config.toml
d_model = 160
d_mlp = 640
vocab_size = 2048
qk_norm = false
parallel_block = false
init = "uniform"
init_std_up = 0.0395
optimizer = "soap_variant"
beta1 = 0.95
schedule = "wsd"
doc_mask = true
dataset = "wikipedia_en"
Each number is 500 + 25 x the weight over its row's rms, rounded and kept within 0 to 999. Layers, rows and columns count from 0. Numbers have three digits each. The size before them is the row's rms in percent of the matrix's.

# o: layer 2 attention output (transposed), 160x160, rms 0.14, rows 113-127, columns 80-159
# v: layer 2 attention value, 160x160, rms 0.18, rows 114-127, columns 80-159
# q: layer 2 attention query, 160x160, rms 0.165, rows 128-151, columns 80-159
# k: layer 2 attention key, 160x160, rms 0.127, rows 128-150, columns 80-159
o113 099:528461495510475507491487540465506525509493512502525489474488515507483515521463484562513500514501502478521544512512562489504511493500494513480481516470534506485522487488509538503482532519537471548542490499509478503478499493556502513509430477
v114 110:501465482469504471528533455488462523473516502481491500502475524525475485495531539532554494478524457558510479529500499486479457522521465455491522509491509457502496500488530526476563435481448509482537477491506487538520467518495473494544480500
o114 103:507532510541490508491443500518531487514473485516472529514530542508503499502469501519481518557495444447476506466508521481525518486474488494489487495503540540493512534530499497512471503530554461494456527534510481515486532503506533501432468486
v115 098:498531489496513501492525487496516520522477534483467526489475497485473496496501547519496489514470488508512487503520503515516502578491519488514517456482504477458502505499484512539424465525500505445537479489480505496515464537492502521500509450
o115 085:514506481469515506479494474524488500501529510505520452494531519491542460516449475485480516500471541500507551473518462483492473465486485491470461553506499517592510473519516518462534515465523519545521533484513475516474517519511523534503490541
v116 095:530498517485466469506530514532496531500509506505514468534515511474513526487505510515543506456505518514492531472485529493468518508509508480483447505528502485522497488475484524456470543527455478513539508497492507529469454535501492513522485511
o116 090:473511503523532527522464474486541466568508486475507488459490532530520503471489493443487488540499497481491436528528471490484486516479498520523485481522505489484492494496495462510494496530531526544520540517476493493527502498524464453475511478
v117 103:518495517475532515496537455506524481478503473495497501520496539475477507482546524501495522480494553534485520496534479509480527538511506492479522501490505471430514490484497478469537494504478512505512496489510526496508475523502464483524514484
o117 096:516512504513471500487453493520484497534529532496527481491521503529499476507471466505503521548535492461505492531490516485500476495493497489495468492518502510556499526544489494516464505484492504478489489518500490504498533485455502546488531528
v118 103:487458514485526531481481520503493503510503486517495492501489520510508496484467489466486522508484550493513513503483502495482441489465500522495479551471520538509479481531504495466516540502454472530506517524497498514489475506541484518525524536
o118 091:508514483538474473499499502483502499493531492477503535513489490486485510509520521473518507528551479506486459532512500476473513514518478503542513482560465501508473526473492512485474483477528508505509524466504485474461507504492537470471496486
v119 107:545557543510525478477493530517515520496480497495508529492521475512490502461484519505504501528474517482530494492488503438543492505504461498454510511502463499514484528508519496549501539478513490525503524496498498504437500489513478503549545500
o119 086:445433443481487504528499478494508518505492462494511425488487506486537541554514515486534482474511471517479501467521445533523441483489498516524505502488490530472479466506469509492513515532472522505476553542482527488506484515491510475472465470
v120 095:450466452489490543520513527500545479509517540512535505505497530439524508550509495521494500523519479472483459585511517499495500495435492489515492494516476505511519516528461500463461517515478503507512469520499485461494515546496517485519497541
o120 092:540527502524479457502491510453489505481556537517513477501517514486522498488483477543464513455529547499467488482525504515466512485498526497502526456495522480546517498510545467493512504466550498486540509504514519524527489489460484548454511522
v121 103:515528493477468530464508505485514498504532488493466508509471426472543515468498489528504476492526465504541501538497466481466508511474510450542515472476524499518487485534488504533417475423508482509481522523461499489530477534473505489491500478
o121 094:464466533488506490531465534494511522491503526505492524480496531506454450521500499499524529494480489473495494486527511520530510503525489534437494520535505463504493535487539496478547486511497489480489492475501503545476542488528499525535467508
v122 093:493511528501544536451537487471530565513490484503518505499497502514492519457446453470502509523505497474527487469451521475520481481487499511432489512540527511479483504487526515513484538517486469516540523531521470499509500507512499515507520533
o122 089:489503487519511474534463508505506461472537477497454517489510485476548499533510526474526495530538499530474503494511480528479485503508483522548506523478446521520489449500452480508529461480500479518525545499512524479488472491493497530494496469
v123 099:525516485531470473485470545457475492536427501466500507507515470511507495542491536544514489539521485481505478494508524493500518523469507505480489489461483518486462510534540501525477548488561479478467469497509486492484512502469491522489511514
o123 099:462481540469533475493550495536551547487487495513488479481519506485529477484522508454481542454453481516503492498501453498520442485510449474490531502523512520525499483488506509503509482462478543507456509484505532492507514479515541471508509481
v124 111:446487473481484532501486477489516447497504507502510495474504524496509490488471461496488521499502493430493510483504478499510558493503491552555500464543513533502529510460473508500527543549480526504472471501525510529506578481467528504494510534
o124 101:522501534493512519522514517486456511514518493511472501504491482476469510511527521522508540496496494531471509520532527502505496487497508471507528553468489421485509477483545461513495501470524503501524515548488482474525457489516497488517526509
v125 096:508498505488531524528500451472488537516505507503495482491478481499505449506485518487491493485484511509484503476518568503447485523494535531506476490473523540482468479500461472494488515491503480480512509502526506477529592516505532502452467499
o125 096:546495489508465465487539507475511490468521536475484515484502549531505506490511536520510489563488525482511515513499459502482495463505485506507512529529491502516520542488517489495495482489484492503549481479481474507465430499487512542512532528
v126 098:495475454476502531455535490514547502517516515527476509441492502492463509462497514505494552514469531485502497499477500487484531518510479510537475509483530518485501494516493528526417549528519504521491516530463535526471501479496463510507530480
o126 090:453521505490507516493490485520481483537519483456516496541510500475482498500520522465482487516535485491521525490515477515557458510481527485476496484516454498494497444518497460476586477456467498537522499526496487489499499488498503480527527528
v127 102:471511525476492545507490510465492517479476487505507504527513464483477508504418472534520521495537506465565490564479478504465469500519452462448503508490509502474498472525522523521529494478468487475540513515515484507478520544524490514507497497
o127 102:491505521554490491534474513540481474479473509529485504513506508503550520521540527434455509519511478516437526490485507545517517484487482537516519506468471519508498505520496531451465507492516512514486512481518508508511488504487512460440485461
q128 049:511533499502541513524486532551522549475545530510467531510496489513533529499511517497487490526459524525477539527507507490489492498483510438476485533543495435495493503483479487512489504426517495516462520539445495531496514478495510510478547521
k128 072:520499498502513507503491522477439498491455474510473487521494460461466451481507461523502473471486533506483462526508516493465531497487520432500487496504512519484514515465496497562501494480497451503471483506540495520502520528493499498499534513
q129 075:518569508507491464489503499494486507547507503490492471510480491463510495483503529507483498538523564510525451499486492507478512531507512521522514558523528525519485533522522467474468503533491473516512504520497483529521479476550478477492502456
k129 103:516511519528479504502504508509544463497499500492500511512515515525523517516515545512513510524542540516504493538504456501494508532506535557504483521526510513504495504500504475506480483538505498468520502514504496487558516490517508551503534416
q130 061:510568479538507477511499512498511486558498511467480459517500506483528526465515501509481512508505531535503492494480520493479523543496500514505480530527554508482452560542465491505478486527515480519530500481484502505516446476517486501496539452
k130 103:521556523494480492461509498486531516534491510495505492508522519459514528522502570494502477524513519552529476530540481505499507539525525521512477532514534524494493502524475487516460504526510525511534474478511530493511469517511471512483547448
q131 048:470502525507497487528515527514530501512562488480513416477531494500508489489548559486495537535454516482474452500516492478498451499549472576490530524456500509489530474498505471511475489504509494516510467474471503479507499512516497519520471465
k131 067:497452503501533517520490562492499536489491499527500457526494529548503499473497501485500496514485513487487506507485474496492484544489497575471506494501514490527518503500520529533497505506517481495477459515512467514515496505533553501540455513
q132 054:488487498513497509511521537512475522506505476543469454495491506522497495538529484436490480484482491477523475516508474455474521485508465502499495501495507471466556440466508488527525466476519539524490459499438534515531521496513514487561508488
k132 071:527520490480521493506476487478515503521482522499545487510485501522446521466468476526511516479480471518487501485508487452477472498499501424502486498491505474502483534515479543550480471471515496510467441501510477496485545489511522496532539476
q133 056:526480490524512505518503478485490469497516475521523543510499517514531492458506503519519507477501478494511509533468507520474536463501497486501505472457492521478487528535489458469476497553467472515539520442530500446528483498527543508453455499
k133 081:500551513526485490461543467495544477479538467501489520487532549489520550524516564462536523511527537522499506508484514523473505493493522511475484489487527520496491505487460506480527530514496528492514502516520527500497509520535477536501516465
q134 054:473528490507524493522500512522441545487520516499532485521449473500540455518480499490506501507492535513492523525470463506449518498506459520516514513521490531511492518510500486512487487459518423503510499534483500498479520495516521483544533464
k134 075:481445459486495528496485509505518475487475512503484504514519473519460487469512474493495476489472478505494493486485505516514446468525499448505518471517469490453498480499467511550449461466456507531456449481490527493471482474479534489527495544
q135 074:519559492520505461473501483476480493540489517488473471532516512468537513496487535516487515551488550509510481488491524485467528533510518485493486560502533501517457563525490500485497503502512475503524504500499496516507477492530475505474528451
k135 089:498543533541501475469524499525519484533521513517500496516539511468499522524515565468507516542523529541535459533535492528503527546516501538509486530489533516517518535518474486500486510539519515485555497488498505480514472501519475533500533472
q136 051:511483487533525484552517499487484482475495512501511538509508480510489502517489471487500515479459505499491522527487509507483508500466494471485502494522507509486482549502504515503529443510504487544454518498492526534513512521482488454481466511
k136 080:502487465469550548523465477451478504505496506523478474480478469486475441439468488522500488480491486431482495465457519496493482472510494465507523487511506477497488510508503512503483507453524499496473532484474465498487465521512490501495494516
q137 048:520471486466500495464507469504461502463497496490544535484518535504464515495473457516508453486494482496508494463489501487488510460489512512503497463452501518486503460462536546485525491483452513472486497485534538497485534536476524499503505502
k137 064:491496513475476459498495493519554478506511490536497514526477507532506521495484533524490480571556514478530503523498505498503529498469499537510500497525469510497502502504473471446502488528444508479498460541504496498448495432497499507501446461
q138 055:510464511491508526479525531526557518500483491473428509517472517549471533480518481467515506498470503486507504571537480529514510443505523473461516485511512457471505518495486537495497472490483512469479530490533538489495537499470495516512509477
k138 082:484531512527496502486506560491493525501466479508508511499511447508493483507500533459475485488499540500499472506477455470488502502502517505489483511462510517501493517513504508490500496561479485483528485499545502534495515549560464504520511473
q139 059:503545509540480464502522498519485500532496472466489505521509487495548492473515500502487503520504532558506488489496502490489516527500490487502496581533521526505458566533489487491470489523517464518508504484510531503527470488501493501465519436
k139 126:502556525517486481477481490479538493548497502491504480549524521488527528526520558511489496545528543539529465505521472494480519549533537525510498521480550534513503521532488483500473512540511513484535491488508505506529496495538472505472532444
q140 047:515547524509484500522518486508526525550513479478478447528476526505522513454514511512471510512536537516535445492508506491516513487503527536518478490483495522524522495505526476493453516504470505489544467493496487485518510471512501494527535493
k140 084:492496544503455479461522509519524497489512479507548556503547527514524554542528537468525499533524526566514500538526477523496530539503506517498471520503509514512504502506536482512493491547521504502522472518511514490521511503501499517491535463
q141 068:485454491475480517523492540493511495446505502503563551476493488509483484523499502474489485473491479486500507488470466487507462478462475493511477425542455503482478477476516491498511469512501528478477483517507491519493508502449505472506507503
k141 069:514485469481452533507468501483480519534511489504504474498489473527508495483482494524490527505497529454490515526490495464477507487518487473512513465535438501469496527492513498476531456472491521521497502459490482472491517467480518466495530501
q142 060:545476497482488484472511503477496464492461520500495454486497505529500506513505509547511489524515524475489504494491480499481518517498550524506500519522535505544505501499481494527446480486506515477492504524526490505535481518514497475475484478
k142 072:529486483472498490530517505519478511451452516512509485494487537547489494481470439525488472488510533462481577478474507504521492470500486503501489509512459496466538463495462557462510498496491507493523497501549495443468529489506498505507447472
q143 057:531540490526530476479487492521492517493531541528510499504535499487521515503473531522479468494509531466500472528458495485463521535503488489479507541521510513513482568521495476453507448525556468530512500497512490568538474529474509510502535481
k143 062:482523469465483529538526482458467511506509509517511453485466504482491484480490471516477519482459495506492495537501464495498499470479494494500546485507494507525508543451518518505509487484531520497525484487460442517456484501465522503480491481
q144 085:482447498479489526503498539498518503456486478501485542472488525507485498499497449469512480465515455490500533503517507506531502445461494484505491436535482468463500462488507521519537485502489530474476487516523519506473530480451539486526488557
k144 071:507510499503460476486463471506510499545465509487534464530493446463488519519493522487521436488528505515555477476507480494504523537525491479532508486494515511469483462507502489508483499484447488473486494483475534459479488521502481509483535479
q145 052:513469484508505514493479492483489474503528536507553467513518531550445487495500527570535495521482524494538509456508518499546456526535481530509505489516515504518522470487505523480489476505481504495514501481485511476446516542494466521486488460
k145 065:507489492447517507472478505499481504531499521506430474477475516517472481479444491518535511487472483469485527481482488479534493495498483505522471507527518523490506502527519496548450512511485515498526518513512523510492508482479480470514468518
q146 060:497494498463504515520498519519475510486487491499473501489501487528514520500493517468560505494464469490496490497513517502504465502518494486498503518507521502506509432492512558464502541496496567445433506497545493484458556484481542476514485524
k146 064:484488478508468467501488487497479530511520494498462493518450487471488503496516494493466475508547537474496508439518491477490479481496495504465480530510479505501490500521544476504519541496475523499519464495478483481493499500483469513438532502
q147 079:538568503502493476468484485475488484495510523497517452519534496507515482476491492473473525565504543512504472502486490507474503535507511486492482559500528478552482551520498490511493481523537473517527496496505490536549459484519471496471515481
k147 074:482528462502528498516506500548519510451493466548518471488482455526504481486491448531500534440486481468528515487473490502514510514502495473491503480553511499512520497454502487526520506475496469506482519538473460532499519517507490503545473549
q148 110:517568489505493471474481482479483489544502516497498455517518509473522489486498520515500515544504549498498462496484505511462511558524522505506508572496537517533476553518484476479470495517520471512524514493494474509509459490543469495486500443
k148 069:510525515507513491519513518518524506460502534511480481495527502573501537559510519493484515499529489516500548515474485526508491540500549535485542529537454490510508486522506515525438485527512496495526544504497496475562468533496505560504510504
q149 055:520524519519495501517509528529498516543514465457470499494506504497514505506507529486516484516470524556494463492483486499511497472485502497524504529559505476464437550507501496484495491520487453540520510489513482519526530449501542484524528466
k149 106:516527508518456501481509503496522487534484507513521477541514523506522524521529555518491505546533551534538454500493478485507530560513532517511508535488544532493510507512505470520476504533510488497522490497522492493524482498542496530496537428
q150 056:526536501516484471469503455514496518544484484451500487522504467500533498513451490485509501517481517519497469486478519496487524554516519505496500524483510486487492534517461479506488536499539491538505487451467501481480499485503479467508508446
k150 068:477484474538510476484539521522520483442520492513547518502505518498490537509501490499468515526526527510550541498470472469501520522504544534478503487504500498493522486504538510442518506528491490513535508514493504529520551498486499507501534452
q151 103:489418508487491530520507508524498524474508499500513537475487507505461494495511474496521490464498457482495529499497478520541485444486484516518506419495454479495520483469544519530540504479471524482481490512512501498487540517468525497509465538